config.toml
d_mlp = 704
norm_eps = 1e-06
qk_norm = false
parallel_block = false
optimizer = "adam_hyperball"
weight_decay = 0.0
Each number is 128 + 32 x the weight over the matrix's rms, rounded and kept within 0 to 255. Layers, rows and columns count from 0.

# layer 3 MLP down (transposed), 704x256, rms 0.0528, rows 103-137, columns 0-63
[[154  75 103 101 107  67 133 128 121  93 126 123 156  95 104 140 121  42 121 141 119  95 147 158 111 129 129 137 128  99  57 149 135 110 191 132 110 117 129 111 192 139 151 127 104 166 129 104 202 146 144  73 163 117 171 139 160 115 111 182 149 168 109 153]
 [153 183 168 145  99 100  98 145 202 144 111 145 140 234 111 139 205 137  83 144 100 145 110  97 118 143  96 121 129 134 147 112 130  86  83 120 163 121 106 174 152 153 101 121 101 168 141  79 120 152  96 138 106 101 152 135 137 120 140 112 145  99  91  97]
 [ 78  92 123  85 107 103 133 162 141  86 132 124 172 142 130  85 167 113  64 149 130 133 143  48 106 145 172 167 113  77 122 154 108 127  94 131  61 150 129 120 151 131 108 118 135 152 110 133 140 145 157 198 114 141 136 148 135 125 125 121 146 137 134 104]
 [ 96 129 157 164 132 135  93 136  69 159 136 162 175 102 137 136 108 104 145 123 168 119 133 146 100 111  76 124 165 163 141 150 175 102 149  98 155  87 122 137  80 110 155 135  65  90 117 179 139 128 141 123 111 127 119 101 161 186 140 181 106 127 129 128]
 [ 94  95  91 144 118 178 171 159 138 156 148 135 117 144 123 178  81 131  63  96 143 158 121 142 119 155 103 120  96 179 113 158 125  98 113 113 129 143 198 133 164 133  74 129 121 149 155 156 128 171 161 120 141 124 126  89 176 202 137 149 160 148 192 144]
 [185 161 137 183 105 149 119 122 108 155 125 133  74  64 155  96  60 153  56 192 139  71 118 144 109 193  89 109 135 128 166 131 143 200 161  90 125  62  93 140 143 116  93 127 120 112 108 144 147 121 146 112 190 117 154 186 128 148 124 113 138 175 133  61]
 [153  77 131 125  97 108  97 128 126 163 167 141 108 129 131 141 149  75  83  92 104 118 149 136  93 132 155 106 153 109 140 114 145 109  83 152 162 126 126 156 133 124 143  95 133 112 117 124 164 129 109 100  84 131  96 157 126 168 126 139 157 107 113 151]
 [133 108 194  64 112 212  89 118  85 136 120  92 111 142  97 122 150 117 127 135 149  88 105 119 113 140 159  97 118 161 138 164 100 124  80  77 168 141 134  86 158 139 164 163 133 134 139 146 121 127 110 123 133 175 163 149  99  94 137  90 108 121 129 141]
 [111 154 203 142  46 136 176 122 174 126  92 123 116 138 126 186  79 136 225 129  88 189  78  99 137  92 158 165  78 159 115 142  90  77 119 159 125 168 134 170 117 119 152 105 145 101 134 185  93 125  99 114 105 174 144 150 168 179 120  91 131 156 112 113]
 [124 141 177  82 119 102 143 115 142 160 120 102 159 216 134 109 136 172 138 125  73 162 154 116 141  78 128 147 128 195 112 117 179 103 132 156 136 143 121  95 135 183 104  83 144 117  89 150  77 144 180 121 139 150 106 148 121  92 127 125 141 146 139 148]
 [114  56 147  68 122 186 133 177 153 183 199  88 128 113 134 143 108 179 161  72 132 104 144 179  99 155 172 149 145 158  72 134 116 126  57 120 216 133 106 158 120 142  87  85 109 162 128  83 141 103 108 133  82 114 115 126  97 124 125 141 154 158  96 152]
 [131 133  93 125  94 127 170 121 148  89 124  91  89  96 174 153 107 145  84 169 116 128 110  81 136 167 124 200 121 110 156 112  87 100 146 150 153 109  84 149 108  94  55 176 164 123 131 157 216 115 122 162 172 145 136 135 144 120 139  74 182 176 128  96]
 [ 76 173 102 152 118  92 134 132 161 133 156 155 133  84 158 165 138 137 142 134 144 135 132 187  70 160  88 122 152 134 121 150 127 164 137 128  94 104 174 131 126  90 126 178 107 123 142  99 147 145 155 140 126  96 117 131 112 126 186 177 139 109 162 163]
 [125 137 110 101 170  98 152 101  96 118 116  99 131 143 141 109 103 147 157 196 130 166 165 200 111 151 160 141 149 126 121 153 101 142 159 163 161 172 153 128 143 155  93  96  87  99  59 116 107 149 112 149 117 137 129 102  83 171 157 163 183 133 171 117]
 [ 90  69 160 156 142  97  88 137 110  93 114 141 134 148 164 107  91 113 104 167 125 128 139 102 161 163 130 129 159 113 115 139 114 122  96 155 131 127 120  64 152 119 100 138 124  85 152 109 140 164 129 121  89 114 170  86 191 131 154  91  81  52 130 109]
 [110  79 115 180 109 155 203 178 112 142 147 111 114 169 199 127 153  87 125 161 135  70 103 140 112 162 188 151 131 129 158 160 186  56 108 125 169 124 144 119 131 116 133  73 137 112 144 132 130 153 127  74 129 193 165 141 136 172 179  84  93  82 185 146]
 [100 174 160 111 111  95  84 119 164 173  76  99 113 129 104 131 159 135 150  99 100 169 158 120 100 119 125 147  81 179 132 117 103 120 122 147 136 134 140 166 128 147 120 189 173 146  79 142 105 162 167 141 126 139 151 126 178 112 120 131  76 167  96  85]
 [165 163 140 140 155  58 173 142 115 131 136 155  88 133 109 135 165 119  85 127 108 154  99  71 117 128 153 175 164 111 143 121 115 152  87 120  97 116 132 108 167 116 157 131 142 120 173 128 148 103 141 125  93 128 113 148  99 154 125 116 172  77 116 183]
 [120 120 131 164 133 116 110 146 145  80 106 149 124 250 135 138 106 132 164 149 128 127 170  95 144 134 119 120 127 105 113 121 142 138 108 146 170 137 102 131 153 135 149 129 156 145 131 126 128 138 145 182 157 123 156  96  73  98  90 102 125 123 140 104]
 [171 118 115 122 152 187 161  94  91  90 129 124 144 105 167 113 157 140 127 127 109  85  87 120 122 174 182 127 114 101 141  89 155 185 123 102 126 134 147 135  88 104 119 140 106 180 142 110 166 152 167 122 162 152 145 104 142 116 119 155 133 102 106 113]
 [134 169 119 141 125 115  94 176 161 139  82  87 148 125 112 184 115 151 143 161 129 154 129 129  93  89 101 127 171  93 113 115 132  30 112 137  89  93 100 144  99  86 138 102 167 171 142 169 148 109 139  99 155 163 139 144  98 136 132  81  88 164 163 119]
 [192 142 145  98 105 175  79 153 131 156 126 178 124  85 110 170 105 160 164  81 115 157 156 102  85  99 149  86 158  99 119 168 128 132 127 170  89 143 125  94 184 119 126 129 154 133 127 130 171 129 155 140 141 128  96 127 124 136 124 113 133 129 126 138]
 [137  91 145 164 128 142 159 100 167 127 151  97 124  52 143 160  78 112 149 150 152  85 135 164 222 109 117  81 157 114 121 105  98 123 100 121  95  72  94 168 165 119 118 117  97 159 115 163 142 136 145  97 115 136 156 159 137 152 107 145 129 146 104 118]
 [ 89 203 183 147 186  73 151 146 106  93 114 155 166 183 109 140 188 117  93 180 116 126  68 147 117 158  94 135 148 132 107 176 114 155 177  92  88 141 144 131 140  94 102 125 106 148 144 160 133 147 132  81 142 122 170 114 163 103 115  86  88 128 180 115]
 [166 171 121 149 108  86 189 137  94 149  75 146 136  98 139 118 137 142 170 141  77 105  90 127 109 129 126 160  73  89 108 195 102 158 154 100 133 179 184 152 131  94 133 136  81 109 136 113 101 103 114  95  91 105 144 129  97 157 130 208 145 149 160  96]
 [162 141 174 102 105 175 128  84 170 143 215 133 144  59 154  99  71  84 144 127 131 166  94 128 113 153 113  49 110 131 155  93 149 117 165  60 146 140 144 166 116 102 179 107 160 143  48 143 127 157 155 125 118 103 107 133  71 133 160 139  99 105 111 132]
 [137 138 150 137 134  89  94 120 107 101 115  98  98  99 149 110 142 143 108  69 138 147  55 100 135  83 133 143 143  75 122 106 144  84 129 175 131 160 145 146  85 137 120 139 166 112  97 107 196  83 131 146 129 134 112 136 134  96 120 128 179  86 122  92]
 [169 163 187 179 152 188 151 146 128 111 146  94  75 118  81 144 139 129 157 164 111 103 184 132 115 114 101 175  77 169 161 109 104 158 127 104 107 149  98 160 154 160 152 171 115 146  69 116 101 157 121 117 159 109 129 136  90 123 151 149 129  66 107 154]
 [106  93 135 125  91  68 139 146 114 133 123 114 146 167 102 190  89  88 130 121 145 108  88 176 122 105 117 129 131 109 109 162  93 140 117 123 128 141 114 179 171 103 101  98 176 210 133 122 113 127 130 115 169 117  95 131 165  85 129 155  89 109 115  83]
 [ 83 134 110 105 111 140 180 124 145 185 107 145 175  56 125 109  92 127  96 125 104  98 143 138  83 110 182 135  63 112 109 181 130  79 137 148  89 152 131 127  74 115 120 125 120 102 141 200 135 138  93 109 159 131 138 173 134  96 131 163 123 184 153 133]
 [132 150 181 166 148 199  99 114 114 107 121  42 114  24 120 128 146 137 132 130 146 114 144 147 139 186 158 107 104 141 129 152 121 135 145  97 113 131 146 120  94 125 142 151 118 108 178 121 185 177  69 101  45  96 112  55  81  51  61 122 124 170 187 167]
 [164 111 124 103 126 155  99 162 203 134 161 117 108 139 116 140 158 100 131 129 158 117 183 183 110 139 148 142 109 130 169 120 124 103  98  73 184 104 111  64 139  66 101 173 169 156 156 166  98 165  96  75 106 145  94 109 131 123 137 133 177 136 184 157]
 [194 105 163 183 102 121 110  62 120 152 197 170 111  80 120 117 154  89 100 103  95 120  93 117  92 149 140  80  71  94 118  76 137 103 128 127 158 114 142 152 166 133 100 127 130 210 130  83 110 158 125  95 124 138  96  94 117 153 119 101 147  90 143 179]
 [123  98 196 162 145 160 151 123 200 150 110  66 162 152 108 138 116 145 132 127  96  77  99 155  98 101  95 130 136  98 162 116 167  71  74  90 135 144 192 156  85 133 114 114  91  75 150 128 116 155 120 142 132 120 134  65 101 172 109  89 133 103  68 123]
 [115 147 171 129  67 204 156  90 185  90 172 119 140 175  80 112 160 121 137 134  60  57 101 124 140 172 147  77 205 158 135 138  90 148 163 132 100 108 169  89 151 131 115 117  77 167 162 134 129 134 123 135 113 117 103 145 132 188 151 166 101 160  77 165]]
# layer 3 MLP gate, 704x256, rms 0.0528, rows 104-138, columns 0-63
[[112 112  75  99 143 137 121 105  96 149 142 140  71  94 117 148  73 111 158 133 121 134  80 170 121 153 177 102 130  88  85 120  74 148 148 222 100 143 154  73 156  77  83 134 108 164 140 121 155 142 151 100 107 172  97 182 127  84 109  96 121 197 129 125]
 [205 133 120  80 145  97 149 143 107 186 146 162 124 135 192 176  67 108 124 146 133 155  96 129 168 131 121  44 145 162  72  95 145 159 217 112 191 169 114 178 110 149 113 133 142 112 191 110 181 148 102 119  83 137 107  84 148 117  92 146 129 123 153 135]
 [ 99 149 167 111 149 157 154  60 159 107 114 121 171 132 136 152 184 150  82 167 115 157  58  69 169 153 186 157 101 154 117 136  78 121 127 106  69 116 117 121 101 155 172 152  79  89 180  79 177  91 109 127 115 157  80 134 114  97 119  96 162 133 105 164]
 [126 124  92 104 176 113 145  86  73 162  60  65 132 153 122 113  90 109 146 117 164 195 126  80 166 110  98 116  96 134 102 122  63 149 230 171 143 104 102 157  82  87 103  95 104 101 122  95  93 145 166 170 106 119 159 184 175 111 104 121  87 126 120 115]
 [106 143 104  96 150 172 108 135 108 149 149 154 100 179 119 159 131 128 133 173 148 124  97 136 142 131 131 134 121  87 140 156 150 131 101 148 131 112 165 165  65 101 132  77  82 107 143 137 105  96 156 191 144 116 157 146 177 144 168 148 117 119 114 140]
 [138 122 135 114 151  92  54  97 147 183 133 209 112 104 133 121 124  60 121 137 144 143  91 106 124 170 104 105 104 107 146 112 105 141 148 143 128 134 167 151 208 164  76  97  38 174 156 119 112 160 104 144  98  72 108 148 128 134 118 159 146 115  98 140]
 [107 109 109 173 171  68 155 129 148 111 130 169 119 108 158 117 154 111 167 133 119 118 101 165 121 130 106 164 102 119 139  93 156 139 134 135 108 130 153 154 155 140  73 104 138 143 153  98 137 122 158 129 121 125 123 144 162 148 192 122 130 134 160 144]
 [128 127 109 131 121  34 134 160 157  97 132 171 103 134  83 167 104 154  96  62 142 129 145  98 161 103 121  42 112 143 100 173 191  84 118 158 115 146 178 170 117 114 190 149 120  87 118 152 109 169 111 139 137 220 130 130  81 150 168 108 139 232 106 153]
 [116  93 135 123  80 163 133 149  90 126 161 104 142  80  88 112 214 153 137  79 121 133 114 155 125 124 132 185 140 103 137 146 141 167 100 121 112  68 123 116 125  95 104 159 188 153 137 167 156 140 116 151 155 119 123 122  88 101 134 182 153  71  99 111]
 [143 172 123 184 172  95 157 113  96 105 110 102 110 148 149  86 121 121 127 108 140  90 132 111 133  50 118 102 118 129 172 119 143 164 144 173  22 107 121 134 190  78 168 134 157 110 117 130  96 117 178 142 165 112 131 123 158 158 139 154 125  31 174 124]
 [148 106  96 115 139 128 183 106 163 122  76 144  91 139  92 162 104 122  99 104 105 148  77 139 161 118  62 181 180 158 147  60 119 115 186 136  84 129  94 133  98  34  98 173 157 141 110 105 164  63 111 110 105 184 130  80 138 111 123 153 137 151  61 121]
 [137 161 151 120 142 113 141 136 121 143 155 124 143 122 151 144 127 143 171 153 159 146 113 130 103 142 101 162 141 142 122 124  83  89 121  93 127  86 165 126 152 105  80 108 135  97 134 127 163 150 132 164 153  85 165 107 106 158 133 130  96 134 158  95]
 [140  89 178  85 163  87 150 166  91 149 162  73 189 120 148 154 140 135 120 160 190 128 135 111 105 179 150 148 130  98 150  92 145 148 144 177 130 112 150 118 165 112  74  78 102 140 128  77 110 120  97 163  77 129 125 141 161 180 192 102 155 136 127 108]
 [130  90 149 117 152 137  85 116 166 111 103 141 195 162 157 141 153 153 147 102 138 183 134 145 163 109 111 143 139  95  94 123 134 129 152 130 118 105 107 101  79 130 100 121 113 118 118  97 138 140 100  92 108 148 134 115 164 120 135 130 164 138 104 113]
 [202 132  91  79 132 106 147  88 151 118 143 162 118 132 211 173 141  46 114 144 155 172 143 140 160 188 143  93 176 103  78 114 182 152 227 133 102 128  69 173  92 142 122 141  60 137 117 135 153 114 101 153 107 187  88 170 156 158 189  95 126 151 119 119]
 [126 187 129 147  99  67 125  92 125  91 131 153 104 167 133 106 138 142 109 167 141  73 104 152 116 132 149 147 138 102 144 173 202 129 152 169 102 163 122 140 109  97 127 126 112 104 156 104  74 122 133  98 144 117 110 109  72 154 156 168 163 167 114 156]
 [104  94  95 102 109 110 141 135 159 128 118 111 214 156 133 120 180 132 132 170 158 185 148 142 141 177 104 112 101  73 151 134  87  63 110 173  96 134 101 191  85 137 152 136  96 105 137 133  62 161 143 159 170 145 125 129 137 103 135 101 108 165 183 179]
 [102  89 134 147 154 196 128 123  96 124  90 138 136 123 136 137  78 143 116  89  99 110 114 152 118 158 129 139 172  85 178 138 150 104 174 106 125 141 162  91 124 204 120 134 167 102 122 102  91  79 125 135 137  99 124 139 117 179 131 170 114 101 108 115]
 [159 123 168 114 135 198 142 114 133 109  97 151 204 131 154  89 145 145  99 102  96 112 117 135 161 162 150 119 163 102 162  95 166 128 114 112 119 132 131 173  93 172  92  80 114 125 151 176 127 151 181 112 126 121 157  94 103 132 128 127 129 160  88 120]
 [ 95 111 112 130 146 101 142 152 103 138 108 171  97 100 158 134 115 113 122 125 121  81  88 169 124 167 125 141  75 179 110 145 121 158 161 129 127  86 107  83 164 144 107 158  89 100 131  91  99 135  87 138  70 113 197 147 151 221  95 171 193 102 168 123]
 [137 136  89 121 122  96 138  98 115 101 192 111 100 111 139 108 124 149 164 122 179 154 123 133 100 108  49 141 164  90 108 134 114  88 143 122 143 139 120 131 120 131  83 116 112 116 121 132 105 103  66 153  85 131 147  98 135 142 137 105 118 142 157 126]
 [116  92 170 192 149 115 161 133 131  97  92 104 114 102 111 186 108 172 107 151 117 159 114 124 102 155 102 159 104 147 130 185 111 130 152  93 100 132 138 159 115 142  93 124 111 124 165 128  84 113 119 101 115 121 138 100 113 162 104 178 171 148  89  93]
 [111 102 120  98  58 167 119 153 139 191 184  33  92 146 130  99 111 128 147 136 154 127 195 154 105 124 107 150 123 103 166 106 107 157 132  79 160 113 151 100 162 149 173 106 158  87 130 137 134 105 116 129 146 117 120  48 114 150 179 138 101 115 112 145]
 [107 114 155  96  81  31 131 116 116 124  98 151 106 144 127  88 180  89 142 170 132 138 156 161 137 106 185 194 133 139 139 166 123 144 150 144 144 153  89 138  45 108  95 158 109 116 107  58  98  84 110 164 123 170 151 107 107 119 154  95 105 175 150  82]
 [174 146 108 116  86 189  88 172  88 125 163 170 139  85 155 145  88 186  62 194 145 167 148 177  52 126 104  91 209 186 158 164  62 115 182 142 153 107 141 100  63 106  67  52 126 136 116  74  97  74 133 163 100 151 133 120 128 145 131 179 102 126 160 135]
 [108 158 106 163 144  93 184 175 116 149 136 121 157 106 198 183 129 147  77 124 152 109 175  95 132 106 146 169 173 100 112  69 130 146 161 162 147 110 160 112 106 134  91 180 191  82 137 136 177  80  85 108 161 120  98 101 145 129 126 148 144  88 119 108]
 [128 183 124 117 139 130 156 105 101 167 126 134 123 102 129 119 116 118 146 109 115 113 128  96 113 148 136 124 102 127 136 153 124 153 174 152 141 156  93 139 114 151 153 126 164 122 174 122 170 146 111 126 120 138 213 116 117 117 165 136 105 107 100  93]
 [ 86 107 126  93 122 117 134 157  92 143 104 133 210 138 129 151 118  91 132 199 142 123 104 102 164 128 143  96 102 149 108 110  71 109 150 123  67 138 109 131 115 126 167 113 111 159  87 137 114 123 163  93 152 161 181 111 122 146  97 136  62 127 120 105]
 [127 136 158 186 190 143  77 134 136 119  95 132  97 175 141 104 152 136 127 135 154 131 108 145 167 113  79 112 171 123 100  91  87 115 134 102 125  68 123 155 146 152  88 123  94 156 160 116 157 151 161 187 120 134 152  83 126  89  95 119 122  98 112 133]
 [ 72 128 138 190  75 152 133 152 137  95 124  93 158 137 125 100 116 162 121 157  82 134  80 140 161 118 102 188 160 126  95 126  76 142 106 183  99 123 137  84  87 121 116 202 121 120 140 122 138 107 125  86 108  98 156  95 122 131 118 124 143  41 156 122]
 [ 80 145 131 135 157 159 121 148 153 112 130  91 148 155 144 126 135 126  86 142 107 174 139 103  87 111 114 115  99 120  34 159 118 138  76 161 112  84 104 127 148 148 133 122  75  74 157 101 140  95 145 126 203 115 125 105  91 115 161 103 118 101  68 134]
 [ 97 162 108 163 140  84 143 121 170 133  88 106 156 160  90 117 123  82 112 146 163 120 161 171 126 142 115 182 119 151 106 138 121 155 101 170 142 139 125 142 121 143 118 104  99  93 165 151 135  95 133 180 120 146 122 173 155 110 146 104  88 125 126  73]
 [174 142  70  78 138 121 156 154 128 109 155 193  66  96 118  99 132 118 127 121 135 149 111 118 142 130 113 103 122 124 102 117  93 163 125 167 136 122  67  84 175  76 155 177 160 169  98 120 212  95  63 169 101 128 118 196 166 158 127 176 147 156 203 119]
 [138 136 134 109  98 135 104 161 129 166 118 182  92 112 143 112 122 109 127 156 147 183 135 117 107 122 147 105 117 118 105 201 116  52 159 138 113 151 136 142 157 196  80 122  59 164 106 107 139 111  97 161 153 126 111 157  54  81 161 138 107 148  93  94]
 [134 128  68 104 167 115 146 149  71 161 131 154 128 115 116 157 156 107 105 119 133  97 142 135 161 144 116  87  67 161  85 134 143 204 147 157 139 153 113 125 105 108 132 133 103 146 123 119 124  79 112 152  89 130  73  79 138 169 141  75 160 138 197 185]]
# layer 3 MLP up, 704x256, rms 0.0528, rows 104-138, columns 0-63
[[ 90 142 174  97 134 127 126 119 145 154 154 121 137 156 146 104 170 140 133  82  97 112 108 141 128 132  78 119 115  58 155  78 109 129 145 180 134 146  87 149 162 100 106 141 120  99 152 130 197 171  57 146 112 112  95 164 169 114 196 132 108 133  98 141]
 [174 149 143  99 132  74 137 177 188 136 144 145 153 110 130 132 126 135 135 123 105 175 103  35 185 106 180 118 200 108 139 147 121  91 137 111  96 116 123 171  54 160 132 175 184 112 149 127 205 140 135 147 112  88 170 129  56  67 134 130 134  83 119 109]
 [113 149 213 152 160 123 104  97  84 124 112 102 142 144  73 110 148 148 138 100 118  90 137 108 134 128  59 166 131 135 149  88 189 127 150  85 133 133  76 127  69 130 123 105  82  88 113 191 140 144  98  91 100 133 109 107 127 165  96 141 115 129 116 176]
 [122 111 103 134 146 162 192 149 105 184 160 121 145 123 145 155  63  92 119 106 135 155 139 131 171 120  98 110 124 201  93 142  79 126 119 102 138 142 116 135 129 142  70  90 102 124 147 173 107 108 126 147 130 142 118 173 195 215 147 132 111 146 173  98]
 [164 176 146 178 112 148 171  83 107 169 140 104 100  89 132 116  64 156 113 168 119 111 146 141  97 156  93  97 126 117 163  92 139 142 163 116 156  93  86 108 166 137  88 177 144 107 117 119 164 149 129 114 157 104 117 171 143 149 118 115 133 176 136 116]
 [100 160 144 164 128 195 150 165 164  80 101 127 146  88 112 113 154 176 134 164 120 123 138 142 176 161  91 153 112 134 114 127 155 133 104 155  89 120 116  84 118 141  70 164 128 104 136 128  83 116 161 146 133 117 171 140 139  94 155 127 123  97 104  71]
 [134  97 144  83 165 136 114 134 120 117 156 117 110 102 132 135 114 150 123  75 128 126 131 121  82 112 143 125 112 101 143 167 137 121 111 165 114 191 125 126 139 120 171  97 150 155 170 123 124 158  80 166  91 159 161 117 136 118 143 165 120 121 149 146]
 [ 69 133 184 111  74 163  86  85 205 126  58  59 155 151 176 117  35 103 129 150 151 187  53 108 140 126 105  93 159 204 175 126 135 161 157 126 174 135  61 180 153 129  93  65 116 148 142 128  94 108 161  70 167 112 168 167 142 188 161 124  91 138 160  89]
 [133 128  65 180 164 107 177 122 150 137  87 113 115 127 161 130 121 154 126 149  92 118 180 128 115 152 146  88  87 176 124 130 103 121 101 114 101 158 124 116 188 140 129  59  89  86 189 124 115  92 148 122 126 123 119 119 174 119  99 128 142 151 187 179]
 [123 105 155 165 136 109 163 190 140 184 154  72 152 101 137 131  70 120 201  90 143  92 164 146  84  96  98 138 140 159 168 105 107 140 118 130 110 103 118 109 180 169 155 140 187 153 141 111  93 107 151 149 119  64 111 141 172 162 162 168 182 102 154 143]
 [ 73 174 140 154 146 151 155  95  98 113 139 110 123 133 188 196  64 147 141 181 123 139 141  74 139 163 179 148 102  88 143 209 124 159  89 175 202 136 130 113 109 108 116 128  94  81 129 151 176 181 147 164 188 117 143 153 134 169 141  71 134 156 179 128]
 [109 159 119 126 137 124 136  79 136 115 154 192 162 145 144 151 154 131  96 171  96  96 124 139 135 117 143  84 118 113 120 122 159 171 195 178 141 150 173 155 115 119 144 118  81 179 138 112 138 143 144 114  93 151  95 152 112 134 167 155 158 125 172 124]
 [117 165  89 124 161  98 133  94 104 117 129 187 108 118 138  96 101 102 142 142 120 122 120 184 132 184 108 140 190 184 100 153 116 125 171 160 170 148 138 132  83 174 137  86 121 110 114 148  90 150 154 169 154 129 146 132  75 122 109 117 146 100 161 153]
 [111 101 121 155 135 102 123 121  66 126 120 116  87  84  97  87  74 129  98 182 122  94 154 103 167 197 133 100 106 137 148 118 105 106  95 159 123 149 106 133 185 118 149 164 161 110 153 139 133 160 152 129 103  99 152 114 150 112 143  86  91  78 126  92]
 [118  70 149 173 145 126 167 178 145 154 127 102 143 137 123 114 131 108  90 147  72  72  95 124  92 133 187 161 165 141 173 179 137  65 143 166 126 151 185 179 100  84 115 138 144 154 171 136 113 159  99  83 113 171  99 162 122 167 171  75  92  51 115 155]
 [ 94 119 146 136 112 169 100 181 126 130 100 104 156 114  98 129 150 142 100 132 119 185 159 107 184  88  91 108 112 131  96 124 111 120  94  83 108 118 156 149 110 179 133 166 151 142 119 146 115 109 112 128  99 145 137 155 157 142  61 124 118 113 109  98]
 [132 148 133 128 109  70 159 146 135 161 123 113 123 162 132 104 190 153 127 146 158 162 129 122  73 173 146 136 103  87 152  93  73  97  53 142  45 144 157 195 101 142 116 154 123 135 110 166  57 135 152 150 182 137  80 152  98 111 132  96 139 119 145 208]
 [102 123 153  85 123 103 151 119 188 165 175 134 110 110 104 129 218 125 142 142 120 126 153 100 126 109 147 129 128 160 130  94 130 146 115 189 145 119  68 144 172  53 114 111 116 120 132 123 116 143 138 147  78 102 134 117 146  91 119 113 125 133 150 153]
 [120 107 125 142 172 213 178  82 116 104 176 115  93 168 146 121 102 205  92 163  78 174 153 141  71 178 190 158 124  93 136 159 155 136 100 110 149  99 118 169 106 137 148 177  70 135 142 143 169  77 135 114 135 101  86 153 158 133 172 171 192  72 148  92]
 [134 148  93 121  97 172 160 161 179 146 109 106 125 123 142 128 193 168 147 119 128 148 196 149 128 136  86 101 145  77 120 122 165 116 105 152 139 172  87 112 112 157 152 104 117  91 128 136 130 117 195 145 138 130 112 117 149 153 135 145 116 145 113  99]
 [142 181 157 131 124 149  73 114 110 112  93 148 155 154 101 145  81 174 157 148 113 143 110 106 148 145 132 160 167 128 137  98 132  96 142 140 106 165 124 135 140 171 124 111 117 108 125 124 109 125 106 137 137 135 143 141 138 106 110 117 124 118 121 101]
 [152 103 176 121 111 150 123  72 155 154 110 176  84 104 123 178  73 137 173 159 116 144  89 113 117 124 114 114  95  87 144 183  83 151 118 146 114 101 123 153 156 125  93  87  79  84 160 146 123 124 110 146  96 135  96 139 153 147  97 127  99 174  99 140]
 [221 135 120 150  93 105 141 141 125 126 102 156 132 108 186 164  77 110 202 113 134 138 143 115 123 134 122  81 137 155 130  92 173 141 151 116 162 105 118 152 105 168 114 121 119 112 127 197 130 170 150 167 105  56 157 116 101 143 131 156 147 157 112 114]
 [130 137 108 153 165 127 198  86 154 122  81 164 148 138 135  98 113 172 132 149  74 140  60 106 157 171 131  68  61 110  96 168  80 159 162 104 138 101 124 112 184 131 132 104  78 107 127 150 130 138 161  71 136 138 143 164 146 167 151 178  77 137  92 106]
 [207 137 112 175 128 186  97 166 175 131 213 144  83 132 154 129  98  86 125 130 128 152 103 111  94  48 114  66 174 111 120 172 100 124 129 130  86 109 152 158 133 112  85 110 124 139  70 102  79 152 129 174 142 110 130 162  58 156 124 118 109  85 115 111]
 [ 87 128 141 126 147  95 100 113 163 118 179 128 128 113 116 109 150 141 135 168 131 131  99  87 110 129 173 144  86 138 111 113 158 103 170 153 109 205 123 161  66 175 107 101  74  74 103 143 156 145  77  98 128 182 128 168 125  95 186 101  90  78 122  80]
 [115 149 168 178 169 145 173 121 120 122 114  66 108 102 100 137  87  95 144 151 126 106 137 107  87  96 146 179 122 142 149 106  85 178 111 121 137 108 121  97 133 174 147 165 171 134 182  86 105 150 117 134 163  61 178  88 139  95  89 132 146  92  97 138]
 [108 102 103 149 149 124 125 104 142 138  92  99 134 119  84 140 143  92 128 104 118 143 107 150 116 114 147 168 116  83 119 113 144 183 133 149 188 101 130 159 136  96 130 162 164 212 153  94 129 151  98 136 132  99  65 111 132 100 126 161 134 125 137 119]
 [127 115 119 132 139 143  77 116 109  84 134 108  89  91 105 154 170 152 142  88 125  76 155 154 112 155 142 143 159 126 153 108 105 163 108 137 130 110 127  83 137  99 182 154 153 189 116 105 119 147 106 138 121 102  92 119 111 227 132 163 161  68 150 115]
 [180 165 160 178 197 182  68 110  97 130  79  65 137 149 113 148 154 115 120 115 131 151 166 129 169 132  97 114  74  90 110 150 195  56 112  93 103 134 116 118 120 105  99  78 154 190  98 152 169 117 105 111 130  94 136 104 114  95 109 119  84 161 109 177]
 [150 115 134 116 122 154 103 162 170 126 158 103 119 123 138 123 135 165 153 110 172 151 161 123  54 132 161 140 100 166  64 165 106 100  94 109 155  92  81  72 141 108 105 108 134 126 117 154 134 165 119 100 146 109 121 110  76 118 182  89 148  66 150 155]
 [146 148 150 192 142  93 161  82 134 128 123 175 128 166 129 131 126  78 166 128 109 139 135 149 103 141 108 135  83 121 148 114 167 121 122 108 146 109 157 176 156 133  63 146 106 126 201 111  81 139 147 144 122 175  86 139 164 106  93  87  63  71 151  97]
 [133  92 148  95 124 127 119 157 129 128 192 142 142 146 140  80 103 100 185 110 115 140 127 159 101 122 109 101 109 134 124 104 131  67  77 141 121 135  81  92 139 159 154 121  75 149 149 130 183 106 102 172 134 123 110 107 167 161  87 188 179 145 134  66]
 [160 133 153 147 116 148 127 134 133 152 104  82 160  76 159  82  82  96 135 117 121 140 173 166 136 136  98  80 170 141 106 118 114 134 163  83 164 132 148 117 133 164 131 109  84 173  98 150 121  93 163 152 104 132 128 203 119 136 109 175 142 167 114 161]
 [179 109 141  89 180 172 123 148 163 190 111  95 137 145 185 122 104 133 143 121 132 152 104 141 130 140 151 140 125 101 139 199 122  90  91  98 148  91 120 136 137 107 113 112 149 107 196  98 141 124 114 165 155 150 137 134 117 110 130 198 164 145 120 172]]